Weights of a small transformer language model.
Size: 4 heads of 128, vocabulary 8192, 44M parameters.
Training: a variant of Muon for these matrices, 907M tokens, 8864 steps.
Each number is 128 + 24 x the weight over its row's rms, rounded and kept within 0 to 255. Layers, rows and columns count from 0. The size above them is the row's rms in percent of the matrix's.

# layer 2 MLP down, 512x1024, rms 0.0871, rows 268-321, columns 128-255
size [ 99  99  94 101  97  97  98 106  96 100  96  96 104 100 100  94  97  95  99 103 101  94 101  98  94  97  96 100 101  97  97  89  98 104  99  99 100 130 103  97  96 102  97 100 101  99 102 102 100  98 103  98  98  99]
[[118 138 144 159 102 103 143 128 145  96  82 117 151 148 111  84 176  98 134 160 109 139 113 162 117 133 115 137 121 111 137 169 112 100 159 118 152 122 118 159 156 137 105 121  84 130 143  90 152 171 180 142 135 129 139 182 114 162 108 119 144 162 124 138 163 140 108 144 137 138 160 157  95 122  95 140 160 150  74 104 141 103 128 159 115 119  85 133 173 176 129 139 124 112 133 125 125 136 119 154 147 141 130  92 170 109 135  97 131 132 145 115  86 121 117 101 172 102  92 151 101 113 130 113 141 108 121 165]
 [103 120 136  56 174 105 126 140 103 119 151 109 171  64 116 118 123 152  97  94 176 114 188 103 123 196 145 119  92 136 137 125 172  79 143  96 146 148 144 110 138 126 100 182  91 143 140 109  94 137 124 156 113 139 122 143 148 126 114  54 148 114 105 114 167 142 160 145 108 143 109 129 173 117 141 107 112 105 117 113 125  87 154 119 117 102 175 128 153 108 128 147 133  87 142 147 167 159 110 128 163 120  89 140 109 105 136 155 127 130 117 126 141 113 129 159  94 132 161 123 149 116 170 130 152  98 141 122]
 [136 138 141 150 142 118 127 156 138 174 126 135 191 140 109  97 101 158  95 126  94 103 108 125 129 173 142 109 120 159 141 142 153 103 101 130 139 127  88 144 159 159 112 136 120 146 103 136 141 149 161  66 111 110 119 113 143 115 154 153 104 120  93 117 103 127 137 107 118 107  75 128 120 134 171  91 127 122 135 131  98 132  98 146 182 154 144 107  87 114 139 132 106 140 122 186 116 139 110 132 182 110 171 124 134 118 112 152 140 148 106 152 137 157 151 136 142  90 151 104 106 113 118  70 158 130  95 143]
 [162 115 119 115 118 127 120 121 135 110 166 149 122 134 140 110 178 122 165 179 160 114 120 107 142 123  91 112 114  84  87 101 135 128 113 121 164  90 119 126  91 127 147 116 182 141 184  98 125  74 169 141 147 126 134  73 121 131 126 115 149 160 138  94 179 141 134 143 105 143 163 125 116  76 115 162  96 120  98 114 115 120 140 112 120 141 122 121 143 119  80 121 145 124 143  98 143 116 159 107 137  93 125 117  89 128 141 136 144 100 110 149  89 101  94 124 171 126 125 161 130 127 104 121 145  90 130 102]
 [ 77 120 146 133 114 130  97 136 151 128  87 136 115 148 170 120 124 109 163 121 135 176 115 106  86 134 141 101 149 145 110 166 140 187 140 105 160 142 113 126 131 145 114  89 115 134 120 100 127 154  98 174 143 156 172 140 102 127 117 139  78  99 138 130 119 147 148 147 139 138 140 128 145  70 133 133 111  76 160 128 114 133 116 116 116 122 157 170  98 181 136 123 121 193 135 104 130 103 138 168 160 140  99 125 121 162 128  81 147 154 116 114 156 140 121 150 161 107 145 109 125 118 142 155 133 116 146 151]
 [108 149 106 112 123 137 135 146  97 135  92 150 148 141 113 119 155  75  99 123  89  97 152 135 131  92 153 153 131  91 107 132  81 147 115 162 109 121 170 116 167 153 150 106  98 121 130 132 133 125 130 179 121 147 122 126 148  93 103 129 137 142 126 176 117 142 108 125  67 122  76 157 156 121 142 110 146  83 102 144 149 143 132  99 140 138 112 101  98 146 119 163 155 140 136 128 138 161 144 158 166 169 108 141 152 136 147  91 177 133 165  86 122 207 116 116 125 113 137 150  99 135 165 105 145  97 138 145]
 [152 111  79 158 112 136 134 144  85 165 124 120  75 118 133 168 142 160 166 112 114 143 116 114 122 110 155 134  88 152 145 122 144 164  79  99 116 114 142 127 121 167 127 137  91 140 155 138 118 115 112 127 198 126 160 129 157 132 162 112 192 114  98 115 103 167 109 120 118 125 155 125  73 108 179 101 117 125 122 136 113 107 121 126 116 122 106  82 114 131 126 112 103 112 133 156 104 132 150  90 143 134 142 130  97 167 174 145 107  85 154 143  89 165 133 109 141 154 101 143 136 124 158 126 162 133 129 103]
 [105 103 102 133 119 142 170 141 160  99 124 104 107 156 104 102 118 102 126 149 100 154 126 134  90 118 118 137 115 124  61 129 108 164 108 116 124 138 146  78 113  72  96 148 116 148 196 148 140 160 107 143  69  98  97 119 139  99 154 152 119 129 120 139 140 131 165 156 127 146 137  86 160 143 117  77 116 124 154 156 127 185 149 109  88 169  83 112 123 139  80 151 125 128 117 106  88 119 119 119 130 137 144 146 109 138 151 137 139 159  97 137 129 117 154 153 137 166  94 131 129 162 147  68  89 126 119 148]
 [ 95 125 134 174 118 147 128 139 113 170 141 129 114 126 112 129 203 136 151 124 157  99 131 128 147 144 163 134 123 129 144 160  97 137 111 129 127 103 146 162 134 133 108 118 146 165  73  97 145 109  86 172 111 185 116 169  84 161 141 113 113 140 157 142 117 145 151 150 104 152 172 156 127  95 120 134 159 139 107 109 131 176 175 144 100 138 163 123 106 104 138  89 150 155 135 151 175 114 175 104 145 124 121 117 121 153 133  94 129 129 144  96 102 104 134 104 121 112 136 169 122 149 145 121 126 101 121 145]
 [121 140 139 124 129 137 139 137 133 124 140 152 113 111 130 118 142 104 110 167 142 111 120 152 107 145 114 140 138 136 137 146 154 140 106 112 147 140  88 139 102 146 158 146  98 154 118 142 107 132 112 131 141 140  91 128 114  74 147 136 165  92  87 126 135 117 116 155 114 155 119 128 116 141 101 135 140 174  85 119 136 150 105 122 141  83 133 131 113 131 138 147 122 118 129 129 160 147 117 126 134 127 114 143 125 123  76  93  91 164 163 151 115  93 121 151 155 123 142 141 119 108 138 139 155 121 171 119]
 [140 116 118 160 114 128 171 141 147 143 126  82  92 153 104 136 111 118 150 118 165 126 120  74 153 100 129  69 103 126 163 149 111 108 123 132 122 103  91 132 187 163 174 118 149 118 178 121 148 105 174 129 158 112 106 123 132 178 156 111 111 105 146 121 169 130  77  82  94 121 145 105 119 107 155 137 146 135  89  92 126 155 195  82 136 130 109 126 113 142  99 111 143 101 145 152 158 117 127 151 176 125 123 115 128 128 145 129 122 132 106 140 128 167 152 136 105 101 146 153 117 144 123 119 150 140 119 126]
 [139 119 152 126  99  85 134 103 139 131  94 102 120 123 183 114 174 151 125 147 130 118 141 172 110  93 161 107 150 152 150  94 126 130 155 142 125 148 142 141 141 144 135 114 127 189 140  93  92 171 118  77 119 153 126 150 106 160 105 118 136 103 116 136 170 110 146 119 138 149 107  98 144 138 152  89 143  91 130 148 105  96 117 113 160 109 154 110 118 101 165  87 128 156  88 114 145 142 109 164 159 113 111 100 156 120  96 146  75 132 126 137 103 122 118 100 183 100 172 130 112 103 136 132 133 103 109 112]
 [130 107 170 114 126 110 111 114 110 147 119 110 154  88 165 124 143 114 108 147 137 147 134 103 122  95 140 114  77 150 149  81  79 154 132 121 131 124 164 120 117 127 107  91 122 113 152 141 124 106  75 165 173 100 131 133  77 128 144 150 142 119 124 165 123 158 121 174 136 122 114 159 141 143 108 115  78 137 127 153 137 161 125  99 177 117 129 120 159 120 140  78 159 111 155 134  76  90 122 121 146 139 128 131 127 131 112  97 107 192 112 103 167 157 113 140 185 135 101 141 107 122 126 113 122 141 114 113]
 [144 132 132 132 186 110  91 146 171  97 132 151  98  78 118 113 154 159 161  98 125 123 147 126 113 114  87 110 117 148 150 105 139 149 148 111 108 158 149 122 110 125 125 104 122 140  97 128 137 141  98  91 105 182 104  89 106 126 136 159 138  95 115 157 117 134  94 121 123 123 128 169  85 192 107 119 135 115 100 187 116 166 108 137 143 122 180 154 149 179 155 139 117 125 156 173 132 148 146 108 125 156 149  87 112 123 121 135 114 100 158  86 122 115 116 143 152 143 118 181  81  94 142  96 151 124 138 126]
 [162 144 148 144 104 143 118 163 125 143  92 141 133 105 118 129 127 167 158 137 132 148 134  82 154 153 106 133 146 103 111 141 148 138 136 134 114 155 115 142  92 150 134 109 132 179 132 109 112 104 126 145  99 174 122 152 127 110 183 145  95  95 118 115 124 130  86 100 131 157 103  95 106 141 124 135  94 141 131 152 138 132  89 115 134 126  96 119  89 111  91 157 115 173 141 172 133 117 108 135 100  94 130 124 139 103 137  99 141 170 172 129 116 107 145 133 192 105 143 124  81 124 101 124 133 160 127 122]
 [111 101  96 148 137 145  69 152 121  87 141 145 115 128 154 143 137  94 100 124 127 175 156 119 100 158 104 147 105 156 136 147 153 142 116 171 114 153 132 138 120 127 108 123  99  86 136 131 122 135 148 111 128 175 170 171 147 148 159 141 104 140 118 154 167 102 130 126 126 144 123 143 153 102 144 124 119 159 112 143 139 124 118 121 160 129  94 146 142 113 152 119  98 103 145 108 108 137 129 125 155 117  78 128 152 116 138 138 115 141 139 119 110 116 111 211 111 129 122 124 114 155 181 144 104 149 151 129]
 [120  98 134  77 147 175 153 117 155 127 104 121 137 148 157 159  99  85  99 154 117  78 120 145 131 125 158 105 138 116  89 100 101 127 133 128 146 114 138  69 119 115 148 116  67 124 162 106 115 113 128 115 122 130  78 128 126 163 157 130  97  97 130 125 122 122 130  89 136 139 102 134 155 118 132  90  91  96 104 139 154  95 143 189 134 124 124 171 137 145 147 113 120 107 120 167 131 122 157 130 116 107 142 139 139 153 171 117 117 153 126 153 130 153 146 131 163  80  98 114 120 153  92 129 141 116 126  92]
 [ 97 136 103 115 102  95 156 173 129 104 107 138 127 120 131 111 142 166  93 122 117 149 102 127 164 100 116 145 175 123 142 125 183 157 120 123 107 122 131 149  73 110 183  96 160 159 119 129 150 132 144 113 115 112 102 122 161 131 131 147 126 145  98 143 114 129 123 145 168 107 126 137 128 165 103 181 112 110 154 152 149  98 174 133 121 123 120 135 117 135 130 162 169 143 111 117 142 163 111 108 131 129 147 138  92 139 154 157 113  87 150 133 146  93 153 125 140 104 158 148 168  91 111 162 136 166 131 139]
 [146 111 134 157 126 174 109  95 127 136 145  83 149 158 112 124 146 135  99 134 164  99 113 104 127 109 117 146 140 121 116 109 165 147 129 146 113 137 112 146 111 104 139 115 108 101 110 110 144 103 111 147 109 117  88 151 150 168 121 103 129 152 114 131 152 121 110 135  94  95 133 126 155 115 156 132 136 115 110 141 136 125 125 116 126  45 137 122 132 164 187 164 125 153 125 126  67 147 115 159 142 145 109 134 114 111 159 109  78  98 109 141 133 152 154  85 128 165  99 120 125 136 155 124  86  92  72 124]
 [160 108 102 124  98 140  85 139 127 122 104 117 141 106 123 119 134 135 120 113  86 144 153  90 160 139 162 137 119 114 138  95  78  93 147 119 149 127 154  82  82 125  69 126 132  98  69 188 104 115 108 137 135 123 140 144 121  94  90 106 145 113 119 131 121 148 132 134 137 198 112 149 145 141 127 123 116 105 155 146 146 122 103 106 168 123 125 146 139 141 130 193  99 134 136 109 149 115 163 125 119 137  96 126 133  85 150 141 148 125 148 120  94  87 156  95 145 105 123 110 155 137 140 137 131 123 143 108]
 [117 164 122 123 158 135 129 119 155 143 160 134 102 132  70 120 132  89 108 124  97 149  63 103 143 114 102 145 150 133  91 162 164 108 113 137 142 121 158 153 153 123 159 123  89 138 175 187 115  79 124 118 116 103 104 115 127  93 162 119 107 133 166  94 123 109 116 158 134 147 101 124 120 147 116 134 130 118 125 160  97  74 154 131 126 140 141 160 134 111 122 113 106 122 152 123 113 147 136 117 135 165 110 132 128 107 104  96 143 138 149 111 165  96 103 162 118 143 120 103 125 139 159 156 151 122 116  96]
 [ 95 120 175 127 134 118 145 171 163 105 150 103  93 152 113 126 146 148 101 143  85 148 122 142 142 135 143 156  90  97 157 149 156 154 139 132 170 104 122 145 136 127 110  69 140 118 110 108 122 160 121 114 105 138  94 121 101 151 132 159 126 110 133 116 116 117 128 121 134  89 113 158 164 115 131 154 140 132 126 159  85  89 149 153 138 104 123 153 141  98 168  89 198 119 166 110 132  98 104 101 132 105 143 141 101  81 122 119 101 155 149 101 149 132  57 139 103 114  73 141 102 154 201  79 144 146 163 144]
 [130 123 152 122 144 151 139  94 126  88 146 141 107  88 117  90 106 162 101 145 128 122 145 145  85 124 100 121 162 127 108 132 127 147 105 128 153 157 108 108 106 134 143 135  91 120 127 141  95 161  82 144 145 139  90 120  87  93 103  89 136 138 128 119 161 100 102 136 148 129 128 125 183 129 160 105 112  80 168 112 146 142 124 170 102 105 156 122 123 155 141 130 161 144 131 163 117 122 115 145  91  92 179 118 132 151  92  85 107 106 142  79 140 143 167 148 129 162  88 107 136 126 116 100 101 130 131 119]
 [166 119 141 110 142 107 156 113 151 132 129 150 174 124 107 130 114 138 129 191 128 119 108 125 132 122 106 103 125 125 103 123 120 134  80 155 135 112 104 127 169 117 138 131 115 162 140  83 134 147 183 137 155 138 103  90  92 106 157 123 100  90 109 100 136 136 148 151  91 146 119 109 156 146 139 116 165 179 129  96  81 176 121 179 138 147 108 144 129 158  89 133 176 154 103 114 129 109 124  92 137 137 129  99 119 109 102 136 134 113 131 146 101 132 108 143 160 185 132 152 134 100 107 157 137  96 111 127]
 [100  86  80 116 144 109 153 150 113 117 101 135 104 123  75 161 129 114 132 156 139 170 141 120 129 111 101 154 108 173 125 100 151 130  66 148  91 104  92 111  71 159 127 156  75 117 124 126 182 120 115 129 147 130 157 118 101 137 170  93 115 115 151 111 134 126 138 153  95 112 104 130 102 118 118 114 141  82 127 115 119  92  83 132 113 110 136 142 101 145 151 145  88 156 137 113 144 109 105  80 168 148 170 132  79 147 113 114 134 146 117 110 136 122 186 104 135 148 146 165 144 189 130 160 129 148 149 151]
 [109 132 119 147 152 119 106 115  97 153 108 114 118 131 103 118 171  96 113 120 171 111 142 109 126 109 105 126  98 152 114  98  71 111 147 127 107 109  94 117 158 124  94 158 141 153 125 112 141 156 110 172 139 137 124 136 102 130  97 104 135  84 125 126 111 134 114 154 155 131 176 135 130 137 170  96 107 139 125 137 173  88 128  79 115  77 103 111 104  98 143  98 112 124 129 162 105 133 148 130 155 123 113 145 165 127 122 120  96 143 181 131 104 127 140 142 145 117 123 154 156  96 102 123 103 118 122 131]
 [129 147 142 176 110 144 142  99 122 127 141 147 178 152 146 138 120  86 130 106  95 122 107 187 124 153 138 130 124 172 146 145 123  91 153 143 113 137  88 125 139 126 139 143 160 134 144 130 105 128 115  90 126 129 121 108 122 142 199 144 135 143 147 104 139  94 171 114 128 132  85 208 105 118 156 161  92 155 155 105 121 142  48 144  87 113 170 129 142 132 164 133 137 121 114 139 147 122 106 186 121 135 125 138 175 138 138 105 104 113 129 172 186 130 109 130 107 116 182 150 123 167 128 154 128 112 104 132]
 [145 120 145 109 124 150 151 152 145 124 139 138  99 127 120 111  99 149 143 147 138  86 147 136 140 108 135 147 156 121 116 136 146 109 137 133 108 142 160 127  90 105 149 131 138 130 151 133 128 131 149 110 147  88 145 138 148  99 141 107 139 104 129 209 117 148 102 140 129 145 113 154 132  98  67 130 138 105 101 131 161 109 100 108 106 126 103 132 119  73 133  97 164 108 133 152 111  79 124 145 111 136 116 166 112 116 139 106 126 163 137 121 127 136 157  96 156  96  89  93  96  78  87 103 142  94 130 151]
 [164 135 135 110  76 140 120 155 155 153 113 174 118 104  89 114 159 143 145 130 135 117 114 137  68 102 131 154 149 137  66 112 136 150 161 138  51 137 119 117  84 135  99 112 142 131 170 162 105  85 147 160 111 120 133 116 117 160 105 121 154 150 143 106  89  97 148 142 135  97 159 139 120 114 106 151 124  98 111 133 115 133  99 118  93 142 145 162 143 152 140  93 144 147 111 115 134  85 134 110 127 124 128 139 149 112 116 138 164 151  81 101 136 149  97 149 149 121 128 117 125 143 133 108 119 112  84 140]
 [ 90  82 115 133 115 152 141 110  90 106 119 118 104 102 123 117 129 160 167 150 149 101 141 128 185 122  88 132  97 179 138 145 122 146 124 107 138  90 163 126 160 100  90 133 130 151 121 165 148 166 115 137 165 134 120 131  95 106 126 181 128 140 130 121 112 129 139 138 112 124 111 127 147 127  91 113 142 116 146 147 108 150 145 101 157 146 163 127  91 134 134 107 121 141 141 159 215 181 110 118 146 142 107 147 112 122  70 140 127 111  94 143 134 107 110 150 113 147  99 131 134 106 102 164 122 113 186 144]
 [165  77 114 142 138 164  90 139 105 111 162 134  75 142 139 140  90 138 154 145 108 123 162 109 127 125  95 174  94 150 117 163 114  91 178 141  97 146 161 138 162 113 121 127 149 139 148 113 101 137 124  97 119 148 123 145 138  98 132 181 168 134 142 126 138  96 164 127 123 107 108 115 141  82 127 157  96 122 152 161 135 128 127 138 142 133 173 114 144 122 135 131 149  94 109 118  96 137 111 127 120 136 108 125 126 134 119 134 137 105 159 147  99 109 101 101 170 145 111 104 158 123 149 138 138 107 136 134]
 [109 158 161 128 126 132  76 128 133 154 161  69 143 146 126 140 110  80 150  94 130 122  95 136 109  98 121 151 165 141 109 143 108 181 143 117 123 115 131 111 149 105 153 142 128  98 117 134 109 122 148 116  79  72 160 119 129 113 132 115 124 125  94 116 159 134 127 127 117 103 111 114 101 139 163 126  94 137 135  73 100 126 116 108 146 151 170 125 150 140 109  98 133  79 116  87 143 127  94  77 143 144 148  98 152  91 142 139 123 129 102 119 135 115 196 107 108 196 128 127 143 141 186 153 134 109 134 135]
 [117 150 168 143 128 124 130 106 140 108 146 150 138 142 146 168 157 142 132 122 121 113 132 146  85 121 138 139  95 144 113 142 161 123 101 138 114 171 117 140 173 120 128 134 124 109 181 113 127 144 119 162 119  90 157 110 114  86 159 189 114 142 141 113  98  76 156 132 118 189 165 113 140 135 140 172 135 115 113 128 160  92  99 132 135 120 131 118 139 179 151 126 137  99 133 139 112 157 101 126 152  76 159 149 160 103 122 126 140 167 132 113 110 120 120 120 145 114 111 116 154 104 133 130 149 100 137 133]
 [154 128 143 137 173 108 159 120 136 122 120 103 139 132 116 108 134 157 192 103 137 111 112 122 115 100 131 136 126 116 107 152 114 159 124  92 116 128 134 152  93 139 127 120 157 123 113 129 143 122 148 116 135 195 132 158 175  87 119 125  83 101 133 107 127 130 124 119 125 154 105 140 110 178 111 160 145 125 124 114 146 124 127 143 108 153 116 111 157 143 102 172 142 172 137 162 120 157 172 105  88 128 118 125 175 141 133 101 167 109 116 109 117 134  79  98 103 122 143 143 139  64 158 125  81 129 139 118]
 [131 104 107 140 128 139 124 114 121 157 163 132 157  96 162 103 133 149 117 112  95 157 131 151 144 173 134 132 138 136 111 100 180 112 140 144 159 149 114 126 167 114 116 178 151 146 112 173 128 135 138 129 100 120 117 104 150 125 157 117 102 104 157 112 125 105 105 148 122 129 148 167 141 148 148 149 128 126 120 116 123 112 113 144 115 147  93 110 159 124 107 147 122 120 138 132 156 127 113 114 125 175 131 161 108  95 102 109 125 120 114 188 102 141 134 121 147 131 124 150 134 134 128 150 128 159 101 136]
 [113 130  77 111  90 133 128 120 125 125 132 110 172 151 133 162  97 105 116 151 116 115  90 153 144 122 146 150 174  97 141 134 121 117 106 139 152 105 184 118 166 136 152 149 130 146 136 140  88  93 132 155 123 140 101 114 122 134 143 141 102 147 118 100 154 149 140 134 110 111 128 117 150 107 122 135 162 138  83 110  99 141 139 109 154 118  81 137 115  98 134 139 122 143 110 182 138  97 141 122 123 156  98 125 132 121 143 106 110 109 142 149 130 152 168 146 154 142  87 120 134 144 136 157 174  71 114 158]
 [206 125 137 162 154 147 112 109 128 132 121 158 100 111 122 128 137 142 166 158 125 103 126 122 208 130 109 137 111 118 151 142 144 179  97 136 136 127 112  87 131 109 131 128 130 153 113 113 132 139 123 130 137 157 135 142 146 128 142  95 134  89 129 157 119 130 108 148  91  83 153 132 148 101 148 122 117 128 110  96 127 124 125 132 127 128 120  96 137 107 135 119 129 102  82 114 146 125  74 136 133 123 144 119 138 192 114 145 121 140  67 144  75 150 160 110 103 165 119 147 137 135 155 117 148 163 110 116]
 [148 102 105 141 141 131 128 172 170 154 116 160  84 121 143 111 119 139 118 120 127 143 112 124 100 116 147 136  89  89 123 142 112 128  99 121 124 157 114 116  97 150 107 132 104 150 135 100  96  91 161 115 102 134 121 141 166 138 168 132  82 122 140 124 109 124 141 127 144  94 128 129 122 142 106 181 116 168  85 130 171 131 107 145 124 123 152 151 125  96 166 158 155 116 150 119 147 134 136 171  82 125 104 120  84 124 156 119 141 155 133 128 128 144 158 153 152 102 120 138 130 125 117 121 126 152 150 109]
 [132 100 125 100 165  89 151 119 137 126 111 118 128 128  86  94  89  96 154 137 172  98 101  87  99  85  99 121 111 152 104 118  89 122 122  84  88 148  88 101 122 131  76 151 126 132 134 147 138 112 114 160 161  78 144 152 146 115 128  98 112 126  88 115 135 116 191 138 109 121 116 134 104 133 136 139 100 148 128 115 153 163 167 102  90 147  94 117 137 130 126 130 113 152 127 162 110 143 123 117  99 156  96 153 151 156 125 143 112 110 152 114 117 146 162 132  93 165 143 114 132 139 156 122  97 129 147 159]
 [116 105 164 167 119 172 151 153 137 149 117 155 139 147 134 118 139 117 142 130 142 153 187 127 115 138 116 156  87  96 126 150 163 153  96 130 147 142 133 113 109 101 155 125 150 161 112 146 152 157 115 164 108 144 113 129 138  92 159 190 108 115 140 145 148 128 114 114 123 116 129 178 125  87 147  96 147 124 121 153 158 125 121 135 137 153 164 136 100 117 101 134 129  95 149 118 130 124 143 112 149 147  74 142 125 125 152 125 141 119  74 134 146 136  91 129 137 125  75 116 100 153 157 129 121 181 129 184]
 [164 165 144 149 116 120 109 156 141  80 167 131 119 125 108 110 123 137 135 135 138 148 115 178 135 144  96 147 125 122 119 119 159 117 103 126 124 128  94 146 131 123 163 151 129 141 151 112 113 153 157 135 144 101 141 155 101 154 116 125 101 128  99 125 170 132 142 205 133 117 158 167 131 101 125 177 146  77 135 118 119 148 150 147 116 101 138 153 115 173 144 176 124 152 120 133 123 143 113 133 121 153 112 139  83 113 120  98 112 105 144 111 137 124 135  95 129 115 119 131 141 147 128 150 128 111 160 116]
 [ 80 119 134 143 133 127 161 163 146 110 114 185 122 139 159 153 109 158 112 144 122 142 132 122 115 109 162 152  99 173 120 153 122 111 167 116 107 123 151 179 167 139 124 150 137 122 110 126 104 122 130 115 156 124 124  94 121 122 153 144 125 140 103 152 114 130  54 151 129  98 121 130 133 155 120 150 136  97 170 129 144 160 109 154 150 156 169 102 112 103 115 163  93 107  93 105 128 128 144 171 116 110 130 120 130 116  65 142 182 109 134 128 145 131 143 110 142 119 169 132 138 146 101 121 126 127 205 139]
 [ 92 220 109 134 182 134 129 120 138 130 136  98 143 123 131 126 110 149 170 141 141 118 155 154 150 120 126 118 119 140  97 101 135 161 149 126 161 162 179 143 135 142 164 121 162 150 150 103 139 101 155 123 136 156 118 111  76 116 160 138 126 117 102 140 136 125 130 125 120 132 119 136  86  92 110 132 116 159 162 134 122 123 116 130 130 124 104 123 101 180 110 105 131 157 108 138 166 134 118 145  97 117 115 131 144  96 132 161 138 107 155 159 118 145 106 106  93 134 137 108 143 142 111 136 154 138  78 149]
 [129 151 129 136 156 189 130 121 113 136 120 136 126 135 171 127 115  90 141  88 133  99 129 161 141 172  95 142 152 190 136 145 117 157 181 132 113  88 129 147 112 154 145 138  99 164 127 106 110 132 126 107 132 138  97 125 113  92 138 139  90 133 132 111 106 156 122 108 106 138 103 136 140 137 105 112  83 129 139 125 111 109 118 129 121 131 153 137 134 157 140 120 143 112  87  88 103 135 139 119  90 128 143 142 119 147 109 126 105  88 156 114 143 153 122 130 163  99 149 166 106  97 136 133  99 165 103 150]
 [148 156  87 113 132  68 143 104 149 118 144 133 171 132 123 175 142  90 139  90 107 120 144 132 126  78 126 123 131 116 139 138 113 133  98 101 128 106 113 113 146 110 144 125 156 121 156 153 137 120 107 151 110  92 108 139  94 133 113 135 146 133 184 146 143 143  92 155 129 128 152 167 123  88 149 105  95 141 109 129 124 109 153  75 130 148 163  91 137  94 126 115 111 162 156 132  87 117 122 127 122 110 104 157 127 107 138 152 113  93  85 110 140 144 104 133 111 142 110 133 131  92 154 182 110 113 154 196]
 [161 135 101 101 146  97  90 124 136 118 130 147 109 108  92 124 116 102 135 100 110 139 145 163 117 157 135 122  98 109 170 140 154 104 127 107 135  97  98 115 111 109 141 121 169  89 146 115 143 146 101 101 132 105 124 115 151 131 134 105 174 104 134 130 179 147 144 114 114 115 154 138 128 113 134 192 181 143 129 127 156 141 142 134 146 111 140  94 162 136 166  93  90  77 153 140 113 151 118 129 113 156 128 110 126 194  83 123 104 135 172  88 112 120 128 126 110 104 123 127 120 133  85 100 129 139  74 175]
 [137 119 105 143 123 101 127 156 148 107 133 137 120 111 112 158 123  96 111 163 106 170 111 106 148 112 130 112 139 131 164 117 114 146 144 136 214 121 152 115 124 166 117 131 131 115  80 146  96 104 124 156 152 135 144 127 119 137 118 117  95 109  77 108 126 111 120 131  91 119 136 174 132 117 126 110 103 146 164 175 125 162 120  99 176 124 147 132 126 151 136 108 135 131 106 129 148 142 133 153 130 161  93 137 147 158 143 118  82 111 103 145 163 110 143 154 151 109 120 126 118 119 158 146 120 139 136  66]
 [ 69 158  78  98 103 149  93 138 141 105 128  80 130 145 102 127 156 107 107 165 129 125 102 133 148 137 148 121  81  95 123 130 116 148 119 114 154 131 126 143 102 181 130 160 136 118 115 156  95 147 132 129 112 115 116 119 137 132 147 142 188 143 122 158 128 113 166 124 141 107 117 138 120 134 117 147 155  88 136 150 132 135  95 160 124 101 151 117 146 120 127 118  99 148 133 103 157 158 107 138  69 129 162 119  69 140 111 130 110 123 167 109 125 160 144 117 137 132 165 145 163 113 154 140 180 145 127 143]
 [123 134 150 189 147 129 171 149 155 152 172 137 126 114 131 101 150 172 140 117 132 125 105 108 134 128 139 158  97 117 140 134 107 141 154 151 117  68 153 118 137 139 110 169  81 135 102 121 117 113 119 145 135 123 112 123 134  97 112 108 115 149 123 134 115 134 122 102 116 150  74 136 152 126 141 113 122 131 164 181 123 111 143 117 154 127 137 164  92 104 108 137 133 143 125  95 132 146 119 119 109 114 175 149 136 118 103 112 165  88 113  82 139 109 171 102 137 135 126 110 127 143 130 105 152 104 120 160]
 [155 129 130 156 110 117 102 114 128 114  94 143 156  69 103 123 107 150 140 119 113  98 137 123  91 136 101 135 141 140 182 136 126 130 115 115 135 130 151 160 117 111 128  73 108 124 127 129 180 129 131 136 112 113  84 133 117 151 152 184 142 135 125 139 126 128 129 105 142 136 153 108 108 149 114 164 127 115 121 152 121 128 128 112  87 112 108 123 130 121 118 128 122 138 178 149 141  86 124 138 147 145 125 134 134 146 170 100 121 157 117 117 151  95 178 125  90 133 135 100 119 160 105 139 122  99 151 154]
 [153 113 149 161 137  93 123 122 122 139  94 138 131 137 136 124 139  97 125 140 155 136 113 152 123  95 139 159 187 113 112 138 124  62 113 111 112 128 114 137 142 141 123 153 137 122 143 141 129 132 134 161 126 176  67 144 113 151 146 135 119 106  77 107 131  82 150 117 122 153 167 112 115 115 163 132 137 127 137 122 121 157 147 156 132 126 169 159 167 133 129  98 130 149 110 128 139 146 148  70 144 113 122 113 153 108 123 137 150 128 156 145 107 129 110 111 118 138 146 129 135  89  85 122 147 140 162 126]
 [113 111 124 103 136 123 135 134 147  83 109 120 109 158 125 138 138 149 113 126 132 145 148 120 154 166 131 158 135 130 143 112 132 131 135 137 148 149  90 170 155 123 139 149 167 136 129 141 114 118 143 139 122 127  77 167 136 105 135 118 118  98 110 136 128 131 162 144 136 163 151 145 151 151 129 128  68 171 159 125 129 111 139 140 131 124  84 129  98 119 137 102 143 109  99 107 128 130 122 114 163 150 165 145  82 167 115 153 135 118  91 118 105 139 138 157 105 170 135 158 140 121 119 154 151  89 111 137]
 [106 139 110 149 124 123 133 107 131 126 138 104 128 116 144 149  85 123 102 146 117 128 181 112 110 100 109 150  97 144 144 128 114 145 130  95 150 118 129 145 151 118 127 123 130 128 164 136 104 149 121 128 194 123 155 141  86 129 147 127 111 145 100 112 120 145 124 160 129 162 159 109  96 174 156  98 120 136 172 134 109  96 151 170  78 160 138 107 158 124 103 122 104 176 153  97 115 105 132 143  91 144  81 160 107  83 167 143 115  71 113 158  96 112 129 177 113 114 148 121 139 196 154 134 109  84 133  94]
 [132 153 159 112 117  82  85 181 144 134 153 168 114 157 142 175  80 157 162 146 134 154 114 117 135  78  94  92 116 134  83 103 125 129 117 129 134  91 129 123 117 108 174 137 143 118 166 131 155 129 103 132 116 101 104 113 136 144 149 142 109 111 126 112 102 140 147 121 109 141 141 107 143 117 122 123 132 120 171 110 105 121 111 123 152 132 102 196 110  99 101 128 146 132  95 134  99 124 114 137 110  96 137 140 155  88 110 148 117 158 125 140 163 110 139 133 144 133 127 130 121 125 116 156 139 120 126 152]]